config = dict(
    num_hidden_layers=8,
    hidden_size=384,
    num_key_value_heads=1,
    rope_theta=10000.0,
    rope_fraction=1.0,
    bias='none',
    tie_word_embeddings=False,
    beta1=0.9,
    weight_decay=0.46,
    batch_tokens=65536,
    doc_mask=False,
    dataset='wikipedia_en',
)
Each number is 200 + 20 x the weight over its row's rms, rounded and kept within 0 to 999. Layers, rows and columns count from 0. The size before them is the row's rms in percent of the matrix's.

# q: layer 4 attention query, 384x384, rms 0.0301, rows 106-119,234-247,362-374, columns 256-383
# k: layer 4 attention key, 128x384, rms 0.029, rows 106-118, columns 256-383
q106,107,198,168,181,186,186,224,210,210,173,232,184,208,196,190,217,220,198,254,219,195,212,203,215,206,184,175,192,206,232,192,189,269,189,222,157,185,196,182,194,172,201,169,209,182,186,163,234,184,174,189,212,201,201,211,206,234,221,184,170,213,231,242,187,186,218,206,209,214,187,209,188,233,168,209,162,208,220,201,169,179,189,203,154,183,251,203,200,214,232,211,223,191,162,174,213,215,204,179,220,171,206,201,221,223,176,179,215,165,191,204,199,212,197,184,225,177,213,206,198,178,167,209,226,190,214,210,236,231
q234,099,190,199,160,195,160,198,176,184,198,198,158,213,202,198,204,189,196,213,209,212,171,223,189,235,235,203,203,186,222,197,185,215,203,230,180,207,224,177,162,188,233,212,173,176,195,190,231,182,160,196,173,222,220,185,180,176,197,192,209,186,172,228,190,192,177,206,203,168,175,218,196,186,200,192,216,190,173,231,181,205,205,197,219,207,236,172,163,202,244,203,164,157,214,174,196,242,206,197,199,164,179,197,249,181,217,196,219,200,207,189,207,190,157,210,192,197,201,199,170,213,170,165,197,191,189,183,207,170
q362,098,191,182,198,221,208,210,200,183,194,219,209,176,201,212,203,214,226,201,207,192,205,229,202,229,242,201,196,174,213,189,181,239,225,195,166,197,216,192,182,186,196,168,176,180,217,207,235,199,183,183,220,228,213,185,184,201,174,193,217,170,196,245,210,200,183,204,242,167,178,218,226,212,202,161,185,212,186,210,186,179,182,184,188,196,245,181,187,217,215,194,209,149,188,165,202,189,200,190,206,206,185,222,223,224,192,199,196,226,221,154,190,207,208,170,229,181,201,203,172,189,148,207,200,224,206,203,244,232
k106,101,199,204,205,172,195,236,194,216,205,202,227,196,184,199,200,193,244,193,185,234,213,181,225,163,199,226,192,229,183,184,206,172,201,209,177,227,203,206,217,191,208,181,194,191,206,219,225,189,203,222,217,174,180,221,218,205,202,192,190,247,204,202,239,198,226,199,159,240,217,194,158,224,195,182,200,198,204,207,251,186,200,219,216,186,188,206,195,223,226,197,217,178,191,202,185,173,198,205,177,204,238,206,203,194,199,197,190,176,197,186,174,200,206,200,202,175,200,224,245,201,204,234,193,179,192,236,162,196
q107,120,175,219,206,235,230,183,212,196,216,200,199,185,211,215,177,192,217,183,201,198,218,208,171,203,215,207,149,203,160,222,189,192,204,161,220,224,215,249,179,204,189,241,216,208,186,178,198,228,217,195,210,208,219,186,184,179,201,219,201,182,193,145,220,199,164,198,200,195,206,221,177,177,250,186,218,201,178,197,209,213,233,248,225,202,164,168,199,205,202,205,200,201,179,205,203,210,207,206,198,233,213,209,179,198,187,217,188,200,224,183,210,211,199,207,217,206,201,192,213,244,225,178,253,191,206,201,215,200
q235,090,203,200,225,231,222,231,186,168,185,197,226,211,214,203,183,210,214,212,199,223,212,223,225,183,199,182,199,188,172,201,245,241,180,196,234,182,230,226,188,176,170,210,220,182,199,226,189,220,216,205,193,193,210,211,178,202,179,197,208,174,216,178,236,212,220,196,190,176,225,168,214,204,251,200,175,205,201,212,193,172,203,206,175,194,185,188,187,194,196,198,226,188,209,223,168,176,152,175,175,191,213,220,175,188,204,184,231,195,212,184,205,206,237,207,228,194,189,227,248,184,218,225,167,169,204,217,188,173
q363,110,165,204,174,222,207,204,209,201,193,193,196,195,239,235,181,175,200,217,190,239,204,186,196,186,203,220,172,185,187,214,221,192,175,205,234,190,172,229,171,212,177,225,186,225,171,193,240,236,230,170,203,178,210,199,179,167,196,211,194,215,207,152,219,213,172,229,222,184,186,207,156,203,225,209,184,218,190,170,235,197,191,219,181,207,195,160,204,206,169,224,182,174,171,201,179,188,188,175,230,189,183,219,167,200,211,218,225,170,211,186,234,216,200,182,196,179,172,210,191,232,224,194,223,193,188,226,183,163
k107,107,192,197,191,210,223,186,186,195,195,208,187,174,204,201,232,189,190,221,206,173,204,213,168,207,190,192,232,213,234,220,182,223,197,194,182,188,204,174,191,208,198,225,205,203,213,224,206,192,147,211,214,213,210,175,174,211,202,187,225,219,184,220,179,232,168,176,248,219,205,247,191,185,196,237,208,205,224,155,206,201,181,185,202,198,182,219,214,203,192,203,192,231,196,194,203,195,224,203,174,243,160,195,218,203,179,235,157,204,201,177,184,192,221,236,213,196,200,181,174,206,194,209,212,208,218,191,186,216
q108,115,217,184,207,236,214,193,197,205,206,202,212,188,200,193,215,183,211,165,241,218,211,207,174,149,187,194,233,218,159,174,210,170,190,170,193,246,233,197,176,209,206,177,215,213,207,246,181,227,187,200,199,199,198,189,198,189,185,186,188,220,179,193,205,192,205,207,196,160,224,191,187,179,148,223,153,181,206,215,210,237,198,193,177,208,144,198,224,201,164,199,223,216,213,239,205,216,222,200,220,208,214,204,204,163,210,199,194,187,189,215,179,222,224,191,178,191,181,200,212,194,169,201,211,222,170,185,171,197
q236,092,217,189,239,229,201,195,186,201,214,200,208,192,238,197,206,192,199,177,194,220,229,183,151,215,227,203,223,221,182,168,212,186,192,184,208,245,195,203,189,189,221,182,175,205,233,214,211,222,202,230,169,185,217,210,151,233,186,217,177,215,216,193,187,213,188,200,171,195,199,192,198,228,184,172,185,157,237,187,219,222,165,180,199,199,170,186,180,249,180,186,162,200,197,187,197,227,212,206,205,204,150,225,180,162,232,191,165,222,214,216,178,204,206,189,195,197,195,202,195,164,170,203,199,188,219,190,153,198
q364,106,220,217,186,224,224,226,164,205,256,171,203,189,242,245,210,183,162,179,220,219,224,219,207,171,173,201,189,204,200,177,194,185,188,204,189,246,187,200,198,189,174,173,182,202,247,222,190,228,184,203,232,170,170,171,168,211,192,206,188,201,178,188,166,169,212,233,195,223,200,198,212,213,197,179,163,164,209,217,204,208,230,188,179,218,182,176,226,175,181,218,218,188,224,210,210,222,196,189,209,171,158,215,204,191,156,221,207,214,162,214,175,209,224,214,195,143,199,208,184,189,187,203,182,212,200,205,149,156
k108,111,205,207,219,214,224,191,172,192,184,213,194,202,212,204,209,177,204,232,216,217,193,186,223,226,196,149,236,215,177,216,214,175,185,183,203,155,177,180,195,169,187,170,200,187,166,213,197,218,227,172,154,214,217,182,223,226,190,144,235,197,219,215,194,176,235,210,201,167,218,186,200,230,220,184,194,208,193,234,197,228,190,199,230,187,191,176,221,185,192,221,172,225,234,231,217,237,203,182,210,204,241,218,236,188,187,228,238,171,196,220,200,164,204,225,232,199,181,207,231,226,212,182,171,205,225,238,184,178
q109,115,222,187,171,240,209,206,207,174,219,195,199,181,175,169,174,188,216,224,208,194,190,210,178,155,203,192,204,220,173,185,226,173,198,186,214,229,258,211,200,236,162,185,188,209,186,231,198,238,228,218,209,200,204,199,184,205,199,199,192,196,164,202,211,230,236,190,205,196,207,190,168,176,225,187,191,199,210,197,223,206,176,208,172,202,200,193,207,207,191,187,210,202,211,243,197,188,205,206,212,204,187,188,163,160,223,215,207,220,176,183,194,228,206,180,178,139,227,225,199,189,234,176,203,232,192,193,202,171
q237,091,203,203,205,172,235,202,193,169,201,213,208,185,198,232,190,221,205,194,154,212,217,209,188,155,206,200,237,226,176,169,205,180,204,184,198,210,190,188,191,175,183,171,202,206,180,213,219,230,240,180,194,196,223,209,198,207,187,208,163,223,198,187,212,204,199,210,179,211,205,212,173,201,183,209,191,221,214,178,205,187,187,220,222,223,198,186,242,261,185,221,208,207,211,258,225,192,168,225,236,163,194,194,192,181,187,184,165,191,239,165,199,172,206,198,190,194,175,223,215,189,206,214,220,224,196,178,198,229
q365,109,209,210,192,200,210,226,202,208,176,203,219,213,210,174,213,191,215,220,215,202,226,224,214,177,193,196,193,218,173,176,206,237,182,181,190,210,225,159,206,193,196,190,185,230,191,201,204,222,246,235,207,219,193,200,161,180,180,159,203,240,204,182,194,181,205,183,181,197,164,209,186,200,165,208,202,198,222,227,198,216,181,221,193,211,178,179,214,210,214,191,189,192,195,224,191,174,202,214,212,190,153,191,206,183,190,223,194,200,196,203,173,219,189,189,192,216,183,247,214,217,211,198,206,195,197,210,228,206
k109,113,180,224,226,229,197,172,196,208,213,212,195,167,216,190,196,173,193,177,224,222,179,198,193,215,177,177,174,212,182,201,212,162,207,211,192,186,213,169,216,210,160,232,219,206,221,165,185,201,164,216,168,186,197,190,191,177,210,192,190,185,202,232,177,195,195,207,197,170,217,217,200,245,205,190,186,191,192,172,203,218,193,190,237,203,182,208,199,213,175,214,174,180,188,175,181,196,258,185,190,235,199,173,156,192,210,189,203,212,196,185,213,216,204,205,207,203,243,188,191,226,212,168,198,206,217,219,207,192
q110,119,192,195,201,194,199,183,188,198,226,199,204,209,162,236,210,197,171,207,209,182,188,201,174,209,205,219,191,190,217,233,196,182,215,209,207,233,226,212,206,241,177,185,236,209,217,190,159,199,184,187,205,201,209,167,221,202,249,198,199,163,202,226,196,196,205,199,217,179,214,208,176,160,219,175,211,212,170,187,181,174,181,196,229,177,228,180,191,194,213,180,189,246,194,189,176,215,174,218,192,223,195,175,201,204,233,208,191,235,231,191,210,204,174,194,182,181,199,162,192,181,172,177,219,200,219,214,197,189
q238,085,161,193,198,175,192,203,206,186,213,225,209,235,175,223,197,200,199,169,206,227,213,197,163,175,188,198,231,179,196,206,216,227,230,226,180,212,207,210,201,209,228,211,214,203,193,226,144,207,226,215,219,205,183,222,193,208,193,218,182,224,231,234,196,197,189,204,202,217,230,214,203,192,197,166,211,202,184,175,161,205,195,192,197,182,195,194,203,223,198,205,203,223,198,220,198,182,224,216,178,172,170,222,190,224,247,216,193,185,210,204,191,209,208,210,225,188,204,200,199,214,214,188,222,208,240,223,204,180
q366,100,210,180,170,200,204,212,178,216,222,201,201,205,176,220,241,199,167,207,174,212,206,188,211,188,211,213,244,163,227,180,216,169,208,214,217,227,186,221,188,197,233,220,211,180,227,179,195,222,202,181,184,197,218,161,217,210,221,238,173,196,206,244,192,217,159,177,206,204,225,203,180,204,196,179,239,212,182,191,187,217,186,201,206,232,223,190,214,169,232,222,174,186,190,186,185,183,192,218,214,215,177,205,194,229,225,199,236,191,215,180,228,239,214,234,209,181,199,190,186,189,197,174,209,226,205,237,222,189
k110,109,220,186,223,188,193,205,206,182,181,197,221,227,219,183,233,222,183,229,198,232,208,240,181,217,193,205,184,207,210,193,224,195,200,183,197,188,172,193,171,171,211,183,203,197,206,225,215,199,186,203,172,221,187,171,210,205,190,166,186,217,173,194,199,228,179,174,219,203,219,186,163,181,192,219,202,206,192,192,218,250,222,202,217,213,209,186,206,192,243,191,180,181,158,179,219,172,193,240,178,197,218,198,242,197,192,208,203,182,213,160,178,217,183,189,201,206,187,207,204,165,197,206,178,223,210,202,195,181
q111,112,216,212,222,227,232,170,187,191,216,179,231,215,198,218,173,212,214,177,212,193,210,186,188,219,164,209,212,229,195,218,204,107,211,190,215,207,217,233,188,184,201,172,197,190,179,217,191,189,209,182,234,220,192,176,196,203,196,185,190,194,197,218,222,196,194,190,184,180,208,173,168,183,195,206,185,204,206,226,228,223,174,194,182,183,218,178,175,187,184,218,167,241,240,209,198,217,206,243,201,235,233,192,200,200,216,203,185,199,204,188,188,210,209,196,199,234,221,195,243,177,216,196,170,198,170,170,198,172
q239,093,196,237,201,182,206,198,207,175,208,192,177,193,175,218,183,211,194,178,175,217,183,169,187,219,220,196,200,215,216,223,197,169,166,182,211,186,166,209,192,213,193,195,171,197,187,206,226,219,210,168,197,189,209,189,216,190,182,180,177,209,204,178,184,197,192,199,210,165,190,187,185,180,204,138,199,216,224,205,181,216,184,191,215,193,166,192,214,192,165,180,194,213,186,233,200,249,190,222,188,228,191,226,168,161,169,225,226,189,191,198,202,208,198,200,175,209,210,182,237,203,180,218,188,166,214,209,240,226
q367,102,196,200,188,219,208,202,193,210,199,157,223,210,187,182,229,220,199,200,199,206,195,203,198,243,206,190,226,203,162,209,183,190,219,209,205,185,195,180,179,205,214,185,175,192,185,205,204,179,193,166,211,215,215,201,194,191,207,149,229,183,204,213,197,184,195,192,175,194,189,194,174,223,164,204,205,187,202,196,213,212,187,207,212,202,240,226,188,184,212,180,212,175,215,175,242,208,199,212,207,202,181,227,205,195,209,200,198,195,176,197,201,224,185,201,218,244,211,220,175,175,204,214,195,166,214,238,189,217
k111,101,205,209,180,168,171,174,189,206,164,187,190,199,209,212,201,188,195,207,220,207,178,207,192,222,200,229,199,192,216,215,223,227,194,162,194,150,217,216,179,190,206,163,177,214,226,162,193,190,201,226,180,229,192,231,201,186,205,205,201,162,193,207,201,201,227,200,216,191,208,200,221,154,189,210,204,173,211,240,178,190,212,197,204,227,180,184,172,207,233,184,186,213,192,151,185,179,216,190,207,195,194,198,200,207,213,223,217,231,196,201,214,219,200,205,229,203,207,204,209,196,227,170,179,158,203,161,198,230
q112,116,195,196,213,207,220,202,196,204,202,208,205,174,252,189,202,189,191,192,209,224,209,181,184,204,184,162,180,136,224,200,198,185,209,206,191,216,234,162,151,194,198,175,212,213,211,190,207,204,183,187,161,214,178,213,212,220,186,192,181,179,198,193,189,178,175,196,165,193,217,199,195,225,209,225,200,177,197,180,188,223,214,212,179,211,190,211,193,187,204,206,191,205,220,201,205,193,186,163,183,179,232,198,184,201,194,232,209,217,223,227,173,210,218,247,171,216,178,159,185,206,192,176,222,210,210,137,191,167
q240,097,233,190,214,185,234,168,205,175,188,179,203,199,196,206,182,210,210,170,214,206,204,225,195,246,180,170,220,192,169,224,215,191,216,210,160,187,185,168,188,203,228,225,235,232,223,224,188,205,215,196,173,202,194,184,225,221,171,176,238,191,189,215,197,193,235,194,179,185,203,228,189,233,182,217,196,193,178,203,221,202,229,220,174,172,170,173,191,183,184,220,234,231,205,203,172,210,203,216,216,207,204,198,197,196,200,215,195,195,203,201,217,197,208,208,183,223,184,219,175,250,230,218,190,170,212,190,165,194
q368,112,200,188,206,161,221,199,227,217,199,211,187,196,225,194,186,225,185,207,171,174,195,191,176,219,185,200,186,211,195,186,189,207,206,185,209,208,180,197,203,190,235,216,211,237,218,230,177,219,207,166,188,159,206,221,213,173,174,200,200,221,204,151,182,169,206,221,132,195,163,199,224,208,199,175,206,193,209,214,216,228,215,219,190,167,225,229,170,212,174,203,199,210,193,204,181,238,234,189,211,181,221,244,216,233,197,194,224,205,204,231,195,179,223,178,175,208,172,181,183,197,193,188,175,204,201,181,173,170
k112,115,223,199,224,211,227,225,185,213,197,205,169,205,201,214,219,171,179,214,203,195,194,205,195,168,215,202,218,224,196,190,172,163,174,212,202,184,173,200,193,180,191,186,199,228,188,186,183,177,185,182,177,226,204,217,198,214,169,182,199,200,239,217,215,168,205,198,206,202,219,162,223,203,188,189,195,214,219,200,157,227,192,234,199,196,201,202,208,176,171,186,167,200,193,192,222,228,172,180,199,220,235,175,202,206,212,211,212,236,246,258,186,186,214,204,260,197,223,244,179,178,205,216,204,218,200,162,204,177
q113,120,209,160,177,169,188,190,179,165,205,216,172,220,170,175,207,219,173,210,208,170,198,169,201,226,181,225,184,224,201,196,198,239,187,213,206,192,187,170,235,204,212,216,207,207,201,215,218,198,227,194,198,189,208,200,225,211,221,198,196,228,230,172,167,218,203,220,223,245,195,213,206,190,196,212,222,220,214,196,178,220,207,195,180,212,233,181,206,201,140,178,181,197,193,173,218,211,233,208,185,191,209,201,197,216,213,201,181,196,200,222,148,199,219,202,183,216,175,203,180,154,171,216,199,220,215,232,202,226
q241,098,235,188,211,218,204,168,208,207,200,210,193,199,197,186,205,218,200,198,212,189,180,213,202,191,166,227,208,201,208,221,183,195,222,221,174,166,192,196,255,225,215,248,223,176,175,195,184,171,213,209,178,218,193,194,210,178,222,194,200,225,243,203,194,227,224,201,217,203,193,200,211,203,205,197,198,200,184,207,203,207,173,197,202,194,211,200,197,195,205,189,242,198,186,178,161,215,193,189,214,166,195,178,218,179,209,210,186,192,199,212,171,212,195,197,239,198,196,175,182,174,222,220,208,225,205,222,183,229
q369,105,232,174,209,172,189,184,165,213,208,220,183,232,198,184,206,227,166,191,192,181,188,166,168,207,162,262,220,244,179,173,202,190,185,171,185,196,193,210,235,179,204,236,244,200,169,220,186,199,236,198,212,188,195,212,223,187,232,225,218,225,218,184,186,217,226,195,200,208,217,223,218,198,192,204,198,193,196,186,186,208,203,175,225,204,173,184,208,196,193,171,185,228,212,178,200,205,251,188,196,197,231,221,198,177,230,202,181,202,191,214,157,192,205,203,212,190,189,222,216,204,218,214,197,210,180,240,195,203
k113,108,210,190,191,161,212,194,214,201,215,205,230,217,215,206,195,186,169,194,188,179,189,199,190,202,193,189,173,165,199,184,212,221,207,227,212,229,247,205,171,170,185,203,230,189,185,230,178,209,234,188,227,201,198,161,215,234,197,184,188,210,152,204,216,193,174,194,167,211,180,188,186,204,217,204,198,243,200,224,220,185,216,237,221,150,222,195,227,180,168,204,196,168,165,206,201,172,189,194,235,205,206,206,210,168,162,191,210,183,231,214,205,197,210,215,161,189,186,205,204,230,165,189,230,226,189,203,210,173
q114,106,205,177,222,177,193,211,187,192,201,218,175,202,228,191,214,212,195,199,188,189,204,179,227,224,194,225,203,253,221,199,222,226,196,183,187,199,156,218,203,166,176,195,189,208,204,197,174,172,189,181,220,241,211,202,241,185,222,165,157,232,210,185,175,197,237,227,187,211,173,177,213,182,176,211,185,186,212,163,182,191,202,197,226,193,220,163,209,200,188,209,209,167,211,179,186,222,178,211,183,204,189,224,228,258,174,196,206,172,179,192,188,189,220,188,216,202,169,174,202,193,201,208,242,150,200,221,220,241
q242,095,185,203,213,220,195,213,228,214,212,192,196,215,178,185,228,193,192,175,193,185,215,216,173,203,235,238,203,209,180,174,234,218,220,195,200,205,194,210,173,195,224,193,239,204,201,201,202,226,175,177,192,206,216,198,196,179,196,197,185,184,181,195,219,179,221,203,207,262,212,208,190,218,200,195,192,204,214,164,171,201,193,191,192,210,238,178,226,226,253,217,220,199,174,172,223,178,223,207,226,200,213,201,209,185,218,184,236,240,198,217,199,190,193,243,211,205,195,201,177,196,169,182,196,179,206,201,204,211
q370,098,175,182,167,238,207,223,199,212,186,217,195,180,204,211,167,231,229,205,200,156,197,204,208,194,229,188,171,194,205,170,227,195,205,194,175,226,193,186,209,190,177,209,223,197,210,198,169,172,164,199,184,210,209,192,220,141,218,166,175,194,182,201,186,162,193,212,213,219,201,193,214,167,212,195,194,191,193,206,158,204,201,214,198,182,215,236,198,216,224,183,227,198,222,165,203,198,222,224,184,195,200,234,205,182,182,203,220,194,194,188,205,215,212,225,216,174,210,147,171,152,220,209,227,189,221,181,235,200
k114,104,201,190,171,172,214,206,206,197,202,224,223,246,177,206,226,211,194,167,180,185,248,194,208,188,161,224,193,203,197,240,178,207,229,207,227,200,174,183,225,190,220,201,189,175,164,165,224,194,181,197,220,222,205,209,194,223,205,205,208,215,197,200,236,222,198,223,164,207,187,223,156,197,196,220,203,215,194,183,183,205,180,235,226,196,181,205,215,201,206,187,154,257,185,164,195,211,189,201,220,182,226,181,219,202,236,198,179,196,213,228,216,183,180,184,205,196,168,168,228,220,227,208,179,195,213,228,181,229
q115,105,207,201,201,196,212,182,233,192,171,169,218,198,177,202,203,212,201,183,185,178,203,178,240,236,204,195,157,270,212,168,226,222,180,192,168,169,130,195,206,173,216,225,166,200,176,210,201,176,205,213,203,241,180,200,209,174,200,226,192,221,238,173,186,182,181,221,210,232,199,195,209,194,184,200,166,200,228,187,164,180,195,215,192,200,217,152,226,188,167,219,171,215,231,180,205,200,201,201,185,203,205,196,188,234,220,182,179,156,200,210,212,191,205,219,222,194,202,192,188,189,217,216,197,183,220,178,202,249
q243,094,210,197,229,205,186,219,224,199,201,234,206,193,144,190,198,192,175,176,184,197,196,206,215,216,182,217,167,180,201,214,206,201,207,222,182,174,150,194,207,177,214,193,192,196,187,225,200,148,204,196,209,203,180,205,216,175,199,181,170,227,192,209,201,206,257,222,186,228,205,186,152,185,163,211,209,213,200,218,176,192,172,214,197,176,222,195,201,213,189,228,236,194,220,201,224,177,200,215,178,192,220,204,161,226,213,225,193,212,216,233,248,202,206,220,215,245,203,208,206,193,218,222,194,193,224,146,198,165
q371,104,218,197,248,215,178,183,218,207,190,189,199,175,174,188,191,214,190,164,206,187,178,197,225,208,247,189,194,227,221,187,249,162,203,215,198,207,155,187,204,179,221,167,181,195,197,230,226,183,207,198,184,203,200,172,197,183,196,220,211,188,205,222,193,219,222,225,201,187,208,196,227,169,227,219,209,217,173,164,187,209,197,185,209,225,224,182,195,205,168,203,187,227,252,192,198,192,221,208,158,203,206,199,179,210,191,213,192,197,205,216,211,212,209,218,218,183,203,190,214,166,204,244,185,186,206,146,188,176
k115,097,200,171,182,217,211,176,197,207,206,178,164,226,217,218,204,226,166,222,165,190,174,198,185,216,187,190,217,208,239,199,168,198,204,199,227,205,197,212,241,224,198,184,187,215,186,175,230,197,215,193,194,198,215,200,205,221,219,197,189,184,211,162,169,201,174,218,193,208,193,221,216,194,165,221,187,203,221,225,211,168,230,222,217,195,182,227,199,238,183,198,193,238,173,197,201,239,200,168,247,213,206,211,197,240,255,176,207,231,211,251,185,198,174,195,199,173,189,178,187,217,186,207,197,200,201,236,230,211
q116,108,207,227,219,202,196,170,188,230,199,236,246,224,214,219,194,218,212,221,172,202,238,189,225,215,206,229,216,229,160,208,235,209,185,202,217,170,166,166,198,185,212,235,191,186,204,214,195,187,197,195,207,201,187,216,195,207,195,171,217,196,228,194,190,186,217,162,196,216,188,196,175,178,170,171,230,215,170,224,206,165,187,211,218,238,177,235,187,169,203,198,167,208,194,153,176,216,188,215,216,193,203,184,209,195,217,215,167,195,169,199,215,212,190,210,177,227,188,195,203,211,200,205,172,196,222,193,178,207
q244,099,203,189,187,221,193,211,194,212,204,235,188,198,195,213,204,217,184,228,204,174,186,212,188,221,206,187,174,195,202,199,201,209,200,212,161,193,207,198,209,197,221,233,167,173,214,194,203,178,211,199,175,202,189,187,209,210,197,176,237,238,210,208,207,181,226,231,225,198,204,202,185,257,173,224,187,191,207,225,168,196,202,197,208,164,201,186,197,177,194,193,231,207,192,176,173,206,209,199,176,182,205,209,206,223,243,205,192,169,183,208,181,177,180,185,202,196,225,198,206,215,175,214,173,174,217,199,194,202
q372,109,191,207,180,227,194,197,169,177,209,217,215,239,199,232,220,208,184,235,188,196,228,178,211,209,227,210,170,223,200,187,226,206,205,245,191,165,209,183,177,194,251,213,190,217,216,183,204,190,200,196,197,163,204,198,183,242,214,195,234,200,221,188,215,158,242,189,218,184,203,231,226,220,224,170,182,201,180,186,175,172,219,172,186,186,185,261,210,184,214,195,231,189,215,167,193,192,217,182,184,184,204,221,207,170,216,222,219,205,176,181,211,193,219,215,169,209,199,201,194,211,197,209,188,185,204,218,190,195
k116,110,165,237,212,171,219,209,191,218,165,180,212,189,207,167,216,204,188,187,168,241,227,200,197,190,195,192,251,207,207,186,195,201,187,197,201,203,139,216,200,229,201,196,192,214,186,188,191,195,185,179,212,232,205,211,186,202,165,217,199,183,193,172,215,185,181,207,209,203,194,182,205,205,199,202,198,204,218,234,207,235,220,193,181,224,210,174,171,169,222,194,222,175,182,203,201,200,171,197,214,211,217,219,212,220,191,191,210,195,190,198,197,202,187,184,162,194,186,244,219,193,186,218,234,203,216,208,177,195
q117,112,197,225,182,188,195,177,202,204,179,218,193,185,211,212,186,192,193,199,185,165,191,212,169,218,189,202,184,208,255,225,189,227,203,235,229,190,185,253,200,189,160,190,182,203,200,215,219,198,185,175,203,209,204,152,238,189,238,217,168,174,203,214,194,192,159,179,168,209,198,232,226,191,202,176,197,204,175,187,229,203,216,183,258,248,204,202,175,191,229,199,211,212,199,179,208,216,178,244,162,195,212,206,198,196,201,201,195,230,196,192,206,182,208,207,229,201,213,181,202,213,163,189,183,233,192,205,180,228
q245,092,223,195,203,221,184,207,188,204,199,218,195,188,238,193,201,188,194,199,204,195,186,206,206,200,254,202,213,212,203,198,179,213,236,215,186,192,205,190,222,192,153,185,188,168,216,203,203,207,188,206,228,224,184,153,214,239,217,209,162,178,215,202,216,202,140,181,184,244,213,219,208,145,192,175,196,179,169,229,190,221,207,212,192,215,222,186,221,252,191,225,198,220,217,186,222,219,208,222,180,168,219,196,208,198,203,186,187,207,212,196,198,198,225,178,167,221,192,220,169,163,159,199,177,189,218,208,193,174
q373,106,235,221,179,222,236,186,194,220,192,198,202,209,202,210,187,208,210,195,205,192,208,224,201,219,205,194,229,214,218,219,224,206,230,201,179,154,239,171,200,230,141,196,224,214,188,197,210,191,170,214,187,209,175,188,203,189,253,227,178,187,215,218,201,218,191,205,219,192,195,226,176,165,210,199,194,200,181,216,186,193,218,202,223,192,233,210,196,183,235,218,194,196,218,186,164,177,170,198,199,199,216,204,193,214,188,186,189,217,202,207,200,207,166,202,189,171,208,171,175,206,211,191,195,237,192,226,181,199
k117,109,197,209,194,205,214,211,201,201,220,186,207,200,220,201,202,203,200,197,176,247,170,196,208,221,171,204,191,219,223,203,231,207,184,181,213,195,178,200,184,209,237,197,191,199,183,196,178,217,195,178,186,199,195,220,190,175,177,195,199,221,188,197,187,211,217,206,187,182,211,219,173,183,179,203,178,226,209,199,223,197,171,198,167,219,194,204,180,184,197,195,196,169,172,183,205,170,206,223,201,194,193,190,164,195,201,224,169,176,174,166,191,205,209,190,224,192,210,215,214,228,234,205,232,186,178,190,227,177
q118,115,189,192,179,208,217,222,211,209,212,206,212,175,178,237,148,198,209,218,193,206,203,192,187,225,158,212,179,219,168,202,203,158,183,209,239,214,154,223,205,173,230,223,191,201,198,205,218,205,188,165,221,190,199,221,180,196,202,220,189,191,189,184,186,217,179,186,192,217,195,205,154,227,234,202,217,218,222,158,239,184,211,217,177,214,176,202,169,211,236,207,187,220,205,181,184,204,163,233,203,232,191,212,182,186,201,239,165,202,213,209,195,233,197,188,196,202,234,193,241,178,226,218,232,211,196,225,203,183
q246,100,215,208,220,169,251,187,199,186,184,179,184,183,203,237,163,212,242,194,213,182,194,166,184,239,189,184,193,201,178,224,194,229,175,185,228,173,196,198,201,179,214,230,162,211,181,194,187,200,197,206,236,230,197,227,186,165,194,180,227,165,231,182,177,216,182,180,230,207,173,209,216,176,197,198,191,178,203,186,231,197,221,182,202,227,170,183,188,193,189,210,204,216,175,215,195,201,171,222,186,193,165,183,197,208,197,217,171,209,207,187,179,196,183,170,190,187,189,182,184,193,242,194,203,204,163,206,198,225
q374,112,213,185,221,171,186,187,223,218,202,197,201,216,216,232,178,211,273,211,231,178,190,185,186,222,188,239,199,195,194,214,232,197,179,204,225,166,166,217,222,201,197,209,171,205,174,204,215,206,189,178,189,206,212,212,182,166,212,199,234,167,279,184,187,202,191,206,182,221,177,196,166,172,196,227,204,208,183,156,183,170,173,180,177,190,167,223,182,194,196,201,196,223,199,186,186,230,183,194,213,203,169,204,198,215,223,212,149,227,190,221,163,220,167,179,214,198,207,173,209,175,246,210,177,192,217,176,222,195
k118,109,214,223,181,208,177,221,170,206,196,197,182,184,207,182,170,214,204,195,206,231,186,185,180,191,191,234,191,187,212,222,221,173,173,226,213,195,184,185,178,193,195,186,157,198,198,221,214,210,177,207,174,187,179,219,195,205,169,195,195,197,175,185,188,224,189,188,160,187,214,141,206,175,203,200,177,186,229,200,193,221,189,198,182,206,201,218,182,209,209,213,189,169,225,187,156,180,224,192,158,189,188,190,171,209,177,199,159,196,212,203,230,220,220,186,210,218,202,192,185,209,212,222,204,165,200,196,189,199
q119,099,207,170,219,175,212,196,227,202,172,210,189,203,200,197,171,209,167,252,194,247,214,192,211,190,216,197,173,183,209,195,216,208,224,212,195,212,156,176,239,194,254,239,189,219,171,164,225,216,193,191,160,195,169,231,186,221,221,203,216,219,207,193,161,200,217,186,207,218,213,207,179,215,219,175,173,210,212,182,202,202,262,180,199,199,213,219,220,203,219,181,204,196,234,190,189,220,194,189,184,163,185,223,188,228,189,203,175,198,184,187,206,195,195,177,210,152,208,227,189,184,202,227,190,187,245,217,190,218
q247,091,208,159,200,182,203,208,199,176,192,184,192,173,185,201,193,207,185,190,200,208,183,194,191,177,214,208,216,204,190,178,169,180,186,202,219,205,172,162,228,202,178,186,194,249,205,203,198,212,190,189,219,167,158,241,202,210,206,196,198,182,181,176,208,182,215,191,171,208,203,175,193,209,178,220,212,228,231,201,205,193,211,205,187,216,200,196,209,187,185,220,227,228,164,197,200,229,216,194,203,211,185,211,198,226,216,168,197,175,201,184,182,186,197,185,167,180,202,223,217,197,199,187,203,208,215,204,223,200